Each number is 200 + 20 x the weight over the matrix's rms, rounded and kept within 0 to 999. Layers, rows and columns count from 0.

# v: layer 8 attention value, 384x192, rms 0.0793, rows 114-127, columns 64-127
# o: layer 8 attention output (transposed), 384x192, rms 0.0772, rows 114-127, columns 64-127
# q: layer 8 attention query, 384x192, rms 0.0939, rows 128-166, columns 64-127
# k: layer 8 attention key, 384x192, rms 0.093, rows 128-165, columns 64-127
v114,194,226,195,194,204,221,210,203,213,207,230,223,195,178,219,207,181,192,165,203,214,222,230,161,208,200,234,196,188,215,226,202,205,206,191,213,204,181,218,198,203,215,211,227,197,184,193,190,182,231,212,178,181,207,214,206,206,188,162,197,174,170,217,217
o114,224,208,200,195,201,203,234,202,201,175,217,184,170,182,185,203,180,204,191,210,214,208,210,206,184,182,199,212,178,182,193,217,243,186,186,194,182,200,190,203,196,164,187,174,155,201,208,197,184,210,209,204,198,190,195,193,202,184,194,192,199,204,195,221
v115,199,214,213,204,190,207,234,185,177,191,194,206,227,219,193,183,161,207,189,183,206,202,217,200,208,186,170,215,207,186,188,196,206,178,197,159,172,193,234,187,214,220,188,180,179,219,218,195,188,202,194,216,187,219,194,175,192,206,202,194,163,228,184,209
o115,206,177,211,199,203,183,166,240,203,221,208,228,197,190,202,221,204,170,208,192,210,179,208,196,251,198,208,206,195,212,218,197,155,202,199,196,202,207,166,207,214,192,183,186,189,176,207,203,203,180,201,201,186,170,179,174,221,201,185,188,226,205,200,186
v116,189,189,190,195,208,201,178,213,171,193,195,191,206,204,197,208,193,198,199,196,185,205,228,205,215,225,187,187,212,185,196,202,207,206,204,235,203,198,190,206,239,205,205,193,243,190,183,213,213,204,195,188,200,209,201,187,190,209,196,204,203,219,205,196
o116,211,226,211,215,201,190,212,206,189,208,182,209,180,182,191,207,199,203,216,212,198,203,191,207,178,199,205,213,187,181,200,210,185,203,192,207,175,211,207,185,199,200,182,212,211,206,217,203,172,153,209,236,194,180,204,193,193,194,191,198,185,213,215,182
v117,188,216,164,192,194,159,169,198,224,181,223,202,177,171,200,194,213,173,175,209,181,178,151,191,217,196,199,158,203,206,194,229,179,207,203,226,190,191,195,213,184,179,228,186,237,198,192,195,186,180,212,197,193,195,209,189,220,194,237,232,204,193,214,232
o117,181,203,164,194,197,208,205,215,224,210,188,165,188,175,204,204,183,228,220,212,200,222,198,190,177,232,238,201,199,178,209,187,244,214,204,218,225,237,194,178,210,204,159,218,156,205,185,209,206,185,204,203,229,219,208,213,186,202,171,206,187,199,230,190
v118,200,204,188,206,184,192,175,200,202,183,211,200,166,191,219,209,211,198,176,211,202,177,174,176,204,205,222,176,210,223,184,225,187,213,182,166,192,182,208,220,185,185,212,208,225,220,199,186,188,174,224,207,197,189,224,231,224,187,211,215,189,187,174,219
o118,178,188,176,185,184,193,196,185,229,205,200,184,204,188,188,178,205,224,224,180,210,225,213,202,185,204,193,192,182,177,213,187,208,201,219,227,192,220,184,210,207,203,193,174,171,190,205,203,202,204,205,175,225,225,195,221,187,196,172,176,206,191,215,187
v119,189,185,202,211,194,186,192,207,204,200,184,209,183,202,170,180,216,199,190,198,195,201,220,195,140,201,176,197,197,198,224,183,192,208,204,193,233,188,206,227,194,194,185,169,185,210,231,208,201,190,199,250,224,199,204,194,208,191,218,202,179,200,147,182
o119,187,178,229,231,196,187,226,178,215,190,183,185,217,180,218,219,202,224,201,162,187,192,152,197,221,210,178,184,197,171,213,188,192,217,193,223,178,203,183,202,178,189,216,220,225,178,197,192,194,195,196,161,180,222,210,176,214,195,206,182,186,218,214,185
v120,190,187,193,180,200,191,188,168,222,238,234,212,189,197,179,201,200,207,183,175,201,214,203,193,177,182,195,176,190,188,182,162,201,202,205,199,156,214,239,196,193,206,170,219,189,212,202,181,205,197,199,216,184,192,197,197,225,215,194,203,215,196,199,177
o120,194,219,224,213,189,215,183,223,170,188,180,163,196,211,211,194,203,183,226,170,201,175,209,182,221,200,200,220,225,191,209,189,190,219,183,203,196,205,175,200,189,201,212,225,194,174,229,200,202,203,226,186,242,212,218,197,199,199,216,162,185,183,195,195
v121,219,224,170,220,197,190,192,221,211,208,191,170,182,207,186,211,212,187,233,228,193,177,195,218,203,223,192,192,179,200,242,222,205,195,188,225,206,197,202,202,187,156,200,183,218,199,169,220,191,196,198,176,193,218,181,203,197,208,199,210,208,194,225,209
o121,198,198,180,197,218,200,226,194,208,203,209,199,174,197,198,216,189,216,181,212,198,221,190,210,176,193,198,211,202,176,202,223,196,225,197,206,218,206,226,189,207,220,191,208,182,207,183,190,213,185,184,238,190,210,194,225,200,204,180,221,211,196,207,188
v122,212,187,204,191,166,188,182,171,201,206,188,187,188,196,179,177,216,199,219,200,193,179,191,220,187,187,202,216,168,225,188,196,200,201,219,207,224,232,214,201,186,194,211,180,186,179,200,205,216,192,180,195,224,191,191,213,193,220,188,205,211,207,186,199
o122,202,179,203,191,222,197,166,216,169,225,206,212,205,223,208,184,218,216,213,204,184,185,210,196,198,213,188,186,203,193,201,207,192,177,171,190,241,193,208,222,203,204,207,199,215,186,195,186,205,227,210,211,210,189,190,183,189,196,198,180,216,186,177,199
v123,180,188,199,184,181,193,190,239,179,196,179,207,204,196,214,205,201,216,182,191,206,217,241,179,200,222,204,198,170,196,161,204,206,184,205,208,195,204,198,230,225,194,200,206,190,230,196,213,210,207,210,191,218,219,224,205,199,209,182,213,196,191,202,236
o123,219,198,201,187,207,175,200,194,182,189,226,207,170,194,210,210,218,190,199,198,185,190,209,197,185,229,199,209,212,209,193,211,200,214,198,209,203,199,181,167,210,190,226,191,205,200,199,184,159,205,204,217,183,199,188,183,189,196,170,203,206,236,210,191
v124,202,194,171,198,219,205,215,218,200,164,219,194,199,211,204,202,206,218,205,203,207,201,198,196,247,198,182,225,242,171,215,203,231,191,185,209,205,182,208,180,197,231,227,235,209,207,188,190,199,229,177,205,175,204,156,183,196,210,212,207,214,239,235,228
o124,201,209,198,225,195,185,208,221,206,193,197,214,167,198,180,200,200,192,205,224,201,186,236,217,163,184,239,180,209,200,191,214,194,236,223,204,190,210,204,157,199,187,170,219,185,214,224,198,219,161,208,217,203,175,219,246,224,211,184,210,184,209,189,184
v125,220,200,223,213,218,234,224,208,200,227,212,184,223,208,197,210,216,190,225,193,200,226,217,203,199,206,190,202,205,171,197,163,187,197,207,211,214,194,207,186,209,220,204,198,177,183,206,205,227,227,207,202,197,173,175,195,209,206,192,187,221,190,219,180
o125,210,182,235,197,194,212,224,211,190,171,190,232,196,212,229,206,190,207,193,206,215,168,192,206,206,163,184,215,215,218,206,197,193,192,203,208,200,190,212,197,207,214,219,215,206,207,216,201,200,203,195,197,198,174,219,188,199,196,234,229,192,223,182,217
v126,193,179,224,202,189,199,151,197,205,181,222,195,196,193,219,216,217,183,177,200,196,206,195,202,201,181,237,163,190,228,186,222,186,214,208,207,180,210,191,242,196,144,207,192,212,184,174,225,204,189,214,186,202,202,248,202,193,204,203,219,208,187,209,205
o126,198,219,150,159,195,207,226,202,194,196,202,186,221,201,204,176,200,251,218,197,200,199,175,182,195,225,203,218,216,194,201,215,244,191,197,194,212,189,181,199,228,224,211,209,229,199,188,187,201,206,199,210,218,225,192,208,172,198,192,212,173,177,218,196
v127,205,221,189,193,204,210,199,184,230,215,193,212,209,203,193,193,212,186,165,202,195,199,195,179,177,216,227,208,214,199,203,214,193,201,199,198,205,211,181,183,237,203,175,195,187,201,189,230,198,185,197,187,222,203,186,200,220,197,194,209,167,151,186,158
o127,204,229,198,202,187,216,190,200,157,201,182,185,190,191,206,215,176,211,194,205,184,208,212,182,238,193,199,210,175,182,184,199,219,207,159,187,206,218,206,237,176,213,201,212,219,201,182,195,202,180,211,215,176,202,204,182,190,186,209,194,193,178,213,207
q128,185,199,229,172,208,187,203,153,240,241,230,203,235,204,173,147,205,190,179,237,230,176,216,205,198,219,141,277,196,180,182,204,250,206,203,176,242,228,164,248,222,218,206,243,210,221,211,177,226,220,190,191,203,222,206,198,244,201,158,197,219,207,157,180
k128,203,198,163,193,132,223,198,220,181,155,218,170,186,205,237,187,200,233,224,199,215,188,188,195,217,176,216,155,198,212,199,164,181,145,200,227,184,190,225,207,217,168,245,189,201,181,217,187,166,201,242,238,170,195,184,177,186,186,228,241,163,207,229,195
q129,159,200,192,221,238,168,228,216,201,234,200,255,215,179,191,177,231,200,183,192,152,200,236,212,161,231,109,203,189,166,204,218,266,244,227,192,219,198,219,191,205,170,238,184,202,218,235,250,209,192,216,215,219,224,201,156,266,229,233,186,196,219,222,179
k129,186,190,218,217,173,203,199,210,228,125,207,176,201,233,138,159,227,171,195,255,207,201,233,172,220,224,227,191,186,146,193,158,189,158,201,237,221,220,203,205,205,178,186,161,171,186,193,203,201,150,207,188,207,179,162,216,165,220,162,247,221,227,221,270
q130,205,174,201,186,232,178,211,176,202,217,149,266,217,206,207,169,207,163,167,199,191,222,229,212,187,249,126,209,203,165,245,207,223,239,216,185,208,206,184,196,209,206,237,216,195,223,192,214,233,184,172,208,224,214,214,180,250,229,188,189,184,215,191,174
k130,170,225,195,193,198,184,224,177,197,200,229,200,195,210,194,216,227,126,201,292,164,251,186,192,181,185,145,191,163,203,169,216,184,231,192,215,240,128,190,206,196,210,247,180,209,201,143,235,216,189,191,214,222,186,235,197,266,237,202,225,223,226,210,230
q131,179,180,199,162,194,172,231,122,191,223,183,272,203,247,177,150,207,130,143,184,151,209,221,190,209,259,121,197,194,153,217,192,232,274,204,194,226,211,188,197,193,212,246,207,169,214,176,240,256,171,148,241,245,217,214,184,274,287,192,154,199,204,226,170
k131,193,221,207,228,189,162,232,207,199,207,212,210,188,219,197,227,217,201,212,208,188,216,175,214,198,183,162,205,197,184,195,185,195,200,204,226,206,159,206,181,197,214,234,186,210,189,221,218,190,194,199,207,226,214,214,187,229,210,184,193,203,201,201,229
q132,226,169,229,207,227,228,199,214,204,220,174,185,207,183,202,208,194,217,199,218,210,221,192,220,198,247,193,217,194,215,230,196,206,193,224,183,219,203,220,154,227,204,197,191,194,202,211,186,202,210,191,179,200,201,198,184,197,186,204,179,180,221,184,210
k132,196,233,195,168,198,159,206,155,190,238,178,208,187,249,199,203,193,125,212,237,172,224,228,189,191,194,165,205,164,223,194,229,206,245,194,207,213,188,159,210,230,215,203,186,181,225,151,236,219,180,167,233,221,193,187,218,229,266,246,226,233,220,165,187
q133,196,209,219,216,187,199,208,182,213,186,207,168,165,210,203,229,222,204,194,249,190,196,198,173,236,172,205,207,206,215,180,197,225,203,212,196,177,200,204,214,202,207,194,208,200,182,212,193,191,207,191,223,220,206,204,191,202,191,229,204,200,222,207,217
k133,183,215,193,195,218,167,191,240,209,188,195,244,199,200,192,188,175,185,225,203,176,219,214,154,167,226,212,195,199,196,224,196,208,176,180,212,204,241,193,217,173,185,193,184,197,197,186,239,220,218,190,216,206,202,210,207,213,208,174,203,199,199,221,200
q134,201,220,224,198,171,158,198,199,219,215,178,156,211,233,161,191,213,194,169,157,195,175,209,188,230,188,225,249,198,197,229,212,199,209,182,205,169,191,224,220,185,213,201,192,233,213,197,160,205,224,186,223,216,185,210,173,191,207,206,197,207,195,183,192
k134,218,205,196,176,226,204,199,213,185,194,194,247,239,211,176,221,193,218,164,218,201,206,208,185,208,163,205,200,197,197,194,217,205,200,210,185,232,180,182,188,196,189,172,179,214,218,183,193,219,204,218,158,256,170,187,188,163,223,180,194,195,192,225,211
q135,219,217,191,201,202,215,192,189,236,218,222,227,197,207,223,210,183,213,191,198,179,203,185,202,152,211,192,181,217,230,188,216,171,199,204,188,178,174,189,176,215,187,207,226,196,196,202,162,208,212,190,169,190,192,177,212,204,205,207,190,188,218,195,167
k135,226,202,203,215,167,188,220,185,181,211,195,204,187,198,192,183,199,198,241,199,196,169,196,215,193,195,152,182,203,197,203,177,196,184,205,165,217,213,218,169,199,196,203,237,199,203,202,198,192,195,217,202,189,201,191,193,192,221,215,187,199,184,185,176
q136,229,162,196,186,205,228,204,200,192,185,207,192,228,254,198,190,205,165,210,230,231,225,184,174,225,223,226,251,149,209,226,233,246,171,224,195,226,246,172,243,245,202,217,220,199,179,179,177,199,182,195,213,207,236,183,225,176,198,167,224,230,151,215,209
k136,195,239,208,184,179,158,235,169,179,242,274,226,160,199,185,214,186,155,174,259,162,217,216,162,175,209,129,184,189,185,201,195,205,244,139,225,241,162,200,193,143,199,248,157,205,228,168,207,207,159,181,195,210,134,229,182,243,217,187,180,249,236,215,185
q137,220,173,203,142,238,203,202,152,202,239,209,199,217,237,179,148,168,155,161,204,207,215,209,194,216,231,153,224,164,193,219,188,208,249,230,148,220,222,181,214,187,224,187,228,203,196,202,203,237,197,164,181,260,206,212,201,203,241,170,140,178,196,182,145
k137,173,228,194,210,218,179,235,179,234,220,217,236,163,235,185,234,243,180,201,249,158,227,203,201,200,185,153,200,179,201,172,235,230,234,203,222,238,161,186,170,183,195,209,204,202,193,173,220,178,200,208,225,182,178,200,160,256,207,198,205,224,200,229,219
q138,202,182,194,156,200,204,190,158,179,213,214,206,189,238,196,183,179,165,178,195,182,197,212,166,263,193,175,192,175,185,213,153,190,254,211,171,232,220,195,203,178,223,189,165,199,191,199,204,234,169,169,201,249,179,231,214,191,239,181,168,187,199,187,178
k138,184,220,196,185,209,159,207,200,213,240,174,210,197,185,182,245,204,194,206,193,175,217,181,209,200,168,160,192,210,208,189,231,229,197,211,200,177,164,198,195,205,237,204,209,219,192,208,218,200,243,199,208,189,199,205,167,228,205,230,206,202,229,204,203
q139,196,217,186,206,179,210,197,220,220,173,250,161,194,205,200,216,200,225,221,192,209,179,189,200,221,161,252,203,193,207,160,191,211,165,198,216,204,217,226,209,189,190,174,192,205,184,224,177,155,213,235,188,193,180,186,201,174,177,182,212,229,157,200,201
k139,221,157,211,203,201,272,136,230,203,185,240,164,200,136,239,162,194,298,200,128,278,175,218,190,216,220,275,227,241,197,236,174,183,163,213,186,202,295,192,223,190,189,173,225,212,200,232,152,184,218,240,158,186,232,186,217,118,125,156,186,166,165,202,186
q140,165,231,189,183,209,166,198,168,192,214,151,239,194,234,199,159,187,150,184,155,163,224,224,215,217,187,156,191,243,157,205,184,210,262,176,221,195,171,168,197,183,192,228,215,204,212,202,204,249,196,169,216,227,190,213,200,223,244,173,177,202,194,195,165
k140,205,202,216,232,197,169,210,226,208,214,220,190,192,195,194,218,214,208,204,193,192,217,193,206,216,185,189,199,207,186,179,189,186,197,223,211,209,165,194,184,194,220,219,194,219,179,213,196,204,206,240,186,204,213,204,208,229,200,183,181,205,201,207,224
q141,185,219,208,198,200,160,188,211,210,206,184,225,198,195,259,166,199,198,205,182,170,201,192,208,185,216,200,196,233,200,218,212,161,196,159,217,183,197,189,189,195,161,230,206,169,246,219,180,213,206,195,214,193,195,226,214,197,197,207,185,174,202,218,177
k141,227,221,204,180,190,207,219,183,206,186,245,214,167,166,151,206,201,148,217,196,224,178,207,225,196,176,162,202,203,196,213,169,217,186,198,196,218,200,188,200,230,216,198,198,215,203,204,207,208,188,204,189,197,215,172,207,219,199,203,206,213,191,173,226
q142,192,195,214,220,192,216,200,216,169,203,186,215,187,184,200,182,224,210,224,190,219,234,198,198,209,175,164,197,187,163,193,223,199,188,205,193,200,222,189,229,210,202,206,177,195,188,178,211,205,204,201,194,196,231,209,208,203,201,204,203,181,212,183,212
k142,203,167,200,228,183,208,172,232,233,171,188,201,195,210,187,203,184,226,234,200,172,204,206,189,199,206,215,191,210,203,195,186,211,194,211,235,178,191,254,181,172,163,202,192,208,194,199,203,183,211,221,204,203,209,185,164,212,201,189,206,215,232,226,212
q143,213,182,203,198,199,199,222,183,187,193,182,171,194,202,216,166,153,196,224,180,184,194,213,182,211,200,218,201,178,211,213,178,195,217,226,192,182,181,221,204,154,207,186,190,191,195,169,221,201,208,170,208,178,157,223,188,168,196,214,212,190,199,192,215
k143,198,222,202,203,192,206,215,224,204,223,182,219,189,188,181,198,173,220,209,194,252,191,188,184,190,185,203,210,211,213,201,247,208,197,216,209,194,173,203,178,214,203,212,241,217,212,212,192,216,186,189,200,186,184,219,231,217,171,230,183,208,212,172,164
q144,170,208,204,206,219,230,198,204,184,211,182,191,216,170,212,188,201,225,193,155,233,231,201,206,187,188,198,226,221,172,173,211,203,221,182,226,202,206,204,226,163,226,185,220,217,210,179,166,221,193,186,181,198,215,189,200,199,186,187,205,177,185,177,174
k144,227,169,194,208,212,232,201,220,172,195,187,198,204,211,192,206,188,221,191,199,203,200,197,195,206,191,170,173,224,210,182,206,192,196,195,185,177,197,235,212,162,188,213,227,198,186,187,190,213,220,224,193,209,199,200,159,197,196,167,172,182,223,194,176
q145,246,220,180,202,184,211,194,184,205,202,213,166,211,191,209,191,193,189,206,200,236,197,222,183,209,199,244,225,170,258,194,209,212,209,205,170,196,202,207,197,173,239,168,229,192,197,191,193,179,214,204,202,202,193,181,220,201,192,167,190,220,175,208,229
k145,187,188,210,203,193,224,249,193,190,205,175,197,235,192,219,213,211,213,173,215,221,182,210,191,191,196,206,231,174,201,214,211,199,207,205,186,196,237,192,200,162,203,181,231,197,187,214,221,189,194,154,192,192,170,224,195,160,211,200,184,213,190,197,171
q146,225,197,158,204,211,201,201,218,210,239,202,209,205,176,204,183,183,194,215,166,164,227,181,208,192,212,189,194,200,192,230,214,206,207,222,196,219,211,218,189,211,168,193,197,185,194,199,201,207,211,177,182,202,202,200,169,175,210,196,181,184,150,197,202
k146,206,182,213,198,171,185,186,189,209,200,191,193,197,192,242,204,223,216,202,216,218,197,210,204,201,176,251,224,191,228,168,239,198,221,227,199,170,167,189,189,210,218,169,223,237,220,171,199,174,191,225,216,187,216,179,215,192,215,215,192,222,201,207,204
q147,254,190,222,175,197,217,208,183,200,226,199,185,186,200,207,180,179,213,193,190,217,203,219,186,216,228,225,219,172,199,197,174,217,213,217,176,223,231,196,158,174,211,177,197,207,192,194,169,175,205,196,169,185,190,227,194,166,177,174,190,211,188,200,207
k147,195,216,230,198,177,182,218,189,195,224,189,197,208,213,227,195,205,183,204,194,202,206,211,178,193,196,229,232,181,231,217,216,206,194,198,178,193,216,184,219,210,213,196,194,171,224,182,193,229,205,182,206,204,186,201,223,195,222,192,213,207,196,180,190
q148,234,208,172,214,201,216,201,198,190,190,186,246,221,173,214,205,206,193,231,216,223,212,181,186,170,191,197,163,195,213,183,224,168,187,200,161,188,182,187,207,209,202,197,206,186,189,211,219,214,202,205,210,207,210,217,207,192,209,203,213,177,191,198,195
k148,209,188,183,226,183,236,201,197,204,182,184,203,182,189,188,201,176,206,201,188,195,188,192,233,197,209,163,200,210,186,175,191,188,211,175,167,177,207,242,167,178,164,199,225,210,161,244,198,171,185,216,199,186,176,224,194,173,195,214,197,206,211,181,171
q149,195,218,209,200,200,201,213,207,174,190,200,173,220,182,201,184,169,193,225,219,208,196,200,253,220,182,225,196,229,210,176,204,197,208,189,199,156,211,202,227,186,191,205,205,205,205,172,225,195,194,216,219,194,200,207,220,221,190,203,193,204,238,222,218
k149,191,212,193,203,188,193,217,216,181,193,190,187,212,205,179,187,204,205,186,184,252,174,215,185,213,208,188,211,182,173,190,209,207,212,206,195,239,191,196,213,197,227,206,206,210,218,205,233,172,188,185,196,194,217,222,213,243,162,209,192,212,247,213,216
q150,227,194,182,215,206,210,179,192,176,210,145,201,183,224,218,232,224,211,207,188,209,224,232,195,195,187,198,193,206,192,170,168,186,200,219,171,227,180,235,164,187,193,213,212,212,192,201,165,219,209,155,195,221,187,192,192,180,202,197,207,179,167,188,184
k150,215,209,183,186,189,186,210,190,203,167,189,218,193,184,179,218,187,237,212,191,203,197,188,192,178,178,201,187,194,222,189,209,189,197,161,207,169,210,205,177,191,178,189,216,206,143,194,204,171,210,205,198,199,210,206,190,182,193,200,226,209,207,217,169
q151,196,205,223,194,203,213,188,190,201,192,191,236,208,206,176,200,211,189,202,171,191,202,176,190,237,205,203,237,176,224,220,191,191,202,213,192,198,222,200,191,201,234,176,179,183,199,200,230,191,210,220,176,176,210,242,211,196,208,196,218,211,195,193,233
k151,157,165,193,204,202,187,179,208,239,179,176,208,192,198,217,185,203,178,184,199,206,193,224,234,192,201,216,203,189,197,223,227,208,183,177,214,201,203,212,232,249,210,172,194,187,198,216,184,202,228,176,214,211,188,182,165,189,197,193,217,207,223,169,189
q152,234,212,204,161,163,212,190,210,203,201,167,207,192,220,232,209,221,204,199,186,190,236,203,205,197,178,199,209,234,201,184,129,183,206,228,188,180,151,204,181,200,209,206,201,208,196,188,195,221,220,179,219,204,188,221,186,192,201,198,213,179,168,195,188
k152,197,233,206,197,195,175,183,200,187,225,172,223,216,195,184,185,192,206,206,205,201,166,197,198,200,172,226,209,195,227,181,233,198,193,176,181,192,201,203,208,260,187,200,221,204,201,184,191,194,214,203,192,214,181,214,196,226,188,231,215,189,198,211,202
q153,226,187,212,221,229,211,213,190,209,211,167,207,217,216,215,199,173,196,200,193,205,232,210,201,183,188,188,194,160,201,196,184,176,205,201,188,215,188,220,199,193,202,198,183,177,191,180,197,234,205,147,215,186,201,213,193,168,179,222,211,165,204,200,195
k153,218,222,194,200,202,213,202,223,182,207,181,215,196,174,190,233,181,203,243,201,235,208,196,212,204,176,202,213,187,216,190,203,201,208,217,193,214,172,230,180,224,208,211,213,196,189,203,201,200,206,201,230,198,203,209,200,217,184,241,212,193,203,196,167
q154,179,152,208,222,214,156,233,193,167,188,191,207,205,190,192,191,188,192,198,197,206,200,186,189,202,211,189,189,193,181,202,226,195,208,231,229,201,224,220,226,212,181,207,203,212,216,190,267,231,199,207,207,188,197,203,213,193,192,208,205,203,219,226,220
k154,194,195,197,180,221,220,211,211,215,179,237,190,184,189,179,239,196,167,206,195,233,213,195,181,188,236,189,179,191,174,203,252,220,222,206,221,228,180,180,191,204,198,227,184,205,198,208,215,197,217,169,245,185,222,192,200,194,155,213,207,219,209,171,190
q155,159,206,191,195,168,194,202,199,199,178,183,215,183,211,188,197,212,191,232,165,167,209,208,171,193,188,191,168,216,183,196,190,176,205,186,204,197,183,192,218,176,200,194,175,202,199,174,212,205,180,193,215,181,200,216,221,204,226,220,231,198,207,180,200
k155,192,195,172,214,204,203,194,212,211,204,184,198,186,178,192,194,181,241,188,176,194,197,160,226,215,185,187,180,229,187,196,196,192,190,180,194,171,177,235,188,198,181,216,219,189,162,224,184,180,210,218,190,183,189,209,191,190,193,222,195,195,210,206,196
q156,197,181,228,217,189,208,195,204,204,198,217,160,186,182,170,226,230,193,212,204,190,189,210,171,193,196,189,176,202,193,198,162,210,205,224,188,186,213,227,205,214,193,228,179,194,199,183,213,201,203,202,209,196,201,229,167,188,212,240,231,202,221,214,185
k156,189,203,169,185,224,169,197,198,204,171,167,221,208,193,224,184,190,231,204,213,161,203,209,176,219,235,250,200,208,184,194,239,196,213,184,214,173,209,210,203,229,170,216,197,193,176,148,203,184,225,214,207,223,185,181,220,200,217,188,203,199,193,235,220
q157,192,185,206,216,203,193,232,194,203,175,170,184,202,214,189,203,223,199,177,204,196,211,222,213,208,170,193,192,174,203,241,219,200,173,203,179,206,228,168,193,220,210,167,194,179,203,230,183,229,200,206,217,176,214,207,186,210,187,204,188,211,200,201,200
k157,207,185,194,228,226,199,222,228,231,185,260,187,204,210,190,229,211,195,213,190,195,201,198,220,221,206,180,183,179,199,181,173,196,212,200,181,203,228,182,214,179,176,176,180,193,189,239,189,173,192,186,181,230,183,181,191,163,207,192,191,216,200,195,198
q158,205,193,197,192,182,194,203,208,206,217,193,173,206,225,195,193,183,175,172,199,207,176,233,192,194,224,224,216,200,193,218,140,215,214,250,204,205,184,222,167,190,199,178,183,210,215,185,208,204,204,195,173,188,204,208,174,196,200,184,206,215,192,181,211
k158,198,218,194,175,204,161,215,190,199,210,160,167,219,185,214,200,208,201,175,178,202,194,198,199,204,163,200,183,174,208,185,246,205,213,180,198,204,211,172,230,214,211,213,188,198,205,177,194,225,203,192,220,238,182,203,215,207,208,200,216,185,191,202,166
q159,227,165,184,203,150,180,208,202,173,202,206,189,239,194,157,210,226,195,186,224,222,196,188,175,208,219,194,225,166,210,174,217,214,206,222,187,190,231,199,202,213,205,199,209,221,196,208,195,201,192,203,219,207,210,193,206,216,203,192,206,194,186,210,185
k159,202,225,190,181,203,247,198,200,204,209,206,232,184,210,196,214,199,202,189,186,172,202,228,193,213,233,206,195,183,191,177,180,199,217,200,187,228,192,217,177,195,173,222,156,181,188,167,223,205,211,181,212,184,189,202,204,180,210,201,213,230,178,196,199
q160,214,187,184,203,193,176,204,178,216,182,213,159,195,155,221,165,210,193,175,202,213,201,218,171,180,190,185,190,223,170,206,168,215,195,193,214,193,236,166,236,184,200,231,198,216,207,182,205,197,196,192,243,196,186,240,218,190,197,212,236,208,228,214,210
k160,235,222,204,187,194,212,198,200,211,200,183,212,232,194,179,210,180,225,199,197,221,208,163,186,214,223,206,200,229,195,194,188,195,183,184,223,179,198,210,214,206,192,188,218,212,206,194,188,248,196,202,212,180,172,222,182,190,221,201,203,192,198,220,217
q161,217,188,203,175,206,205,192,194,196,234,191,172,200,186,204,204,200,200,168,181,210,178,186,182,220,185,199,238,191,195,203,214,210,232,219,221,209,224,214,216,174,218,166,224,223,198,191,184,182,197,200,193,212,198,194,175,202,193,211,193,214,165,174,213
k161,203,219,234,171,197,223,202,208,197,204,197,209,222,193,197,216,198,205,171,219,209,216,201,183,192,172,217,211,188,227,209,225,196,185,210,201,194,200,186,216,209,233,175,161,211,231,170,209,197,192,172,201,221,209,194,192,185,208,190,207,192,209,192,190
q162,208,188,175,204,177,185,198,180,179,181,214,190,202,181,193,173,211,182,173,234,239,177,219,188,210,199,226,210,182,216,183,203,211,216,189,196,233,221,190,217,196,205,208,208,220,187,188,186,189,171,190,223,178,177,189,228,188,182,188,190,205,199,198,208
k162,209,212,200,166,200,228,236,181,177,198,222,196,214,177,183,232,207,210,196,191,201,196,199,199,177,197,166,201,187,205,202,197,203,184,201,189,208,224,193,210,190,203,200,172,198,196,207,217,215,183,179,206,191,178,226,208,183,201,200,204,195,170,185,183
q163,238,191,165,193,197,189,240,196,202,204,214,188,206,222,216,158,186,210,199,202,204,200,226,217,156,223,220,165,168,209,207,215,193,195,194,189,211,171,175,196,214,190,204,187,205,176,160,195,180,195,168,213,185,188,172,205,179,196,176,176,213,201,208,209
k163,200,223,185,216,178,216,239,200,172,245,217,185,228,189,225,201,183,244,212,192,213,196,187,187,208,187,174,230,203,216,186,193,198,224,230,179,213,194,219,173,186,206,198,223,212,220,203,210,187,180,193,200,167,178,210,219,228,197,233,176,205,203,217,180
q164,188,216,225,214,226,194,176,211,240,185,191,212,225,194,163,207,225,195,207,211,222,213,184,227,216,194,192,212,215,231,201,217,201,189,186,183,200,209,219,181,218,189,185,207,171,199,214,174,204,210,210,197,239,194,176,203,196,211,164,156,179,207,195,181
k164,191,162,194,234,175,200,182,229,197,181,209,216,182,230,199,217,229,205,214,208,189,212,245,217,221,184,212,191,192,168,209,149,190,200,224,217,227,214,191,189,182,200,205,189,204,203,197,211,201,197,233,172,210,203,187,193,202,219,172,187,195,204,204,236
q165,205,213,194,193,173,185,208,174,199,202,251,201,189,199,189,187,190,223,196,155,179,156,213,177,189,221,211,195,181,174,199,180,208,188,198,193,171,203,182,205,183,210,182,225,227,218,217,212,178,210,222,180,213,197,207,209,190,219,214,220,218,204,199,185
k165,209,192,202,219,199,195,208,169,192,191,157,195,210,230,214,174,206,218,173,198,190,191,176,198,206,230,201,198,218,194,198,201,182,212,197,205,182,185,213,186,170,196,196,226,199,163,219,156,201,197,203,181,177,177,192,203,165,235,179,190,214,197,204,203
q166,212,206,192,196,219,219,201,195,231,208,175,213,200,206,231,225,205,215,228,201,174,209,199,210,171,250,189,153,208,208,234,181,190,194,196,185,180,163,189,155,238,183,195,191,184,184,208,200,204,212,186,194,206,209,194,202,193,214,187,189,185,207,173,183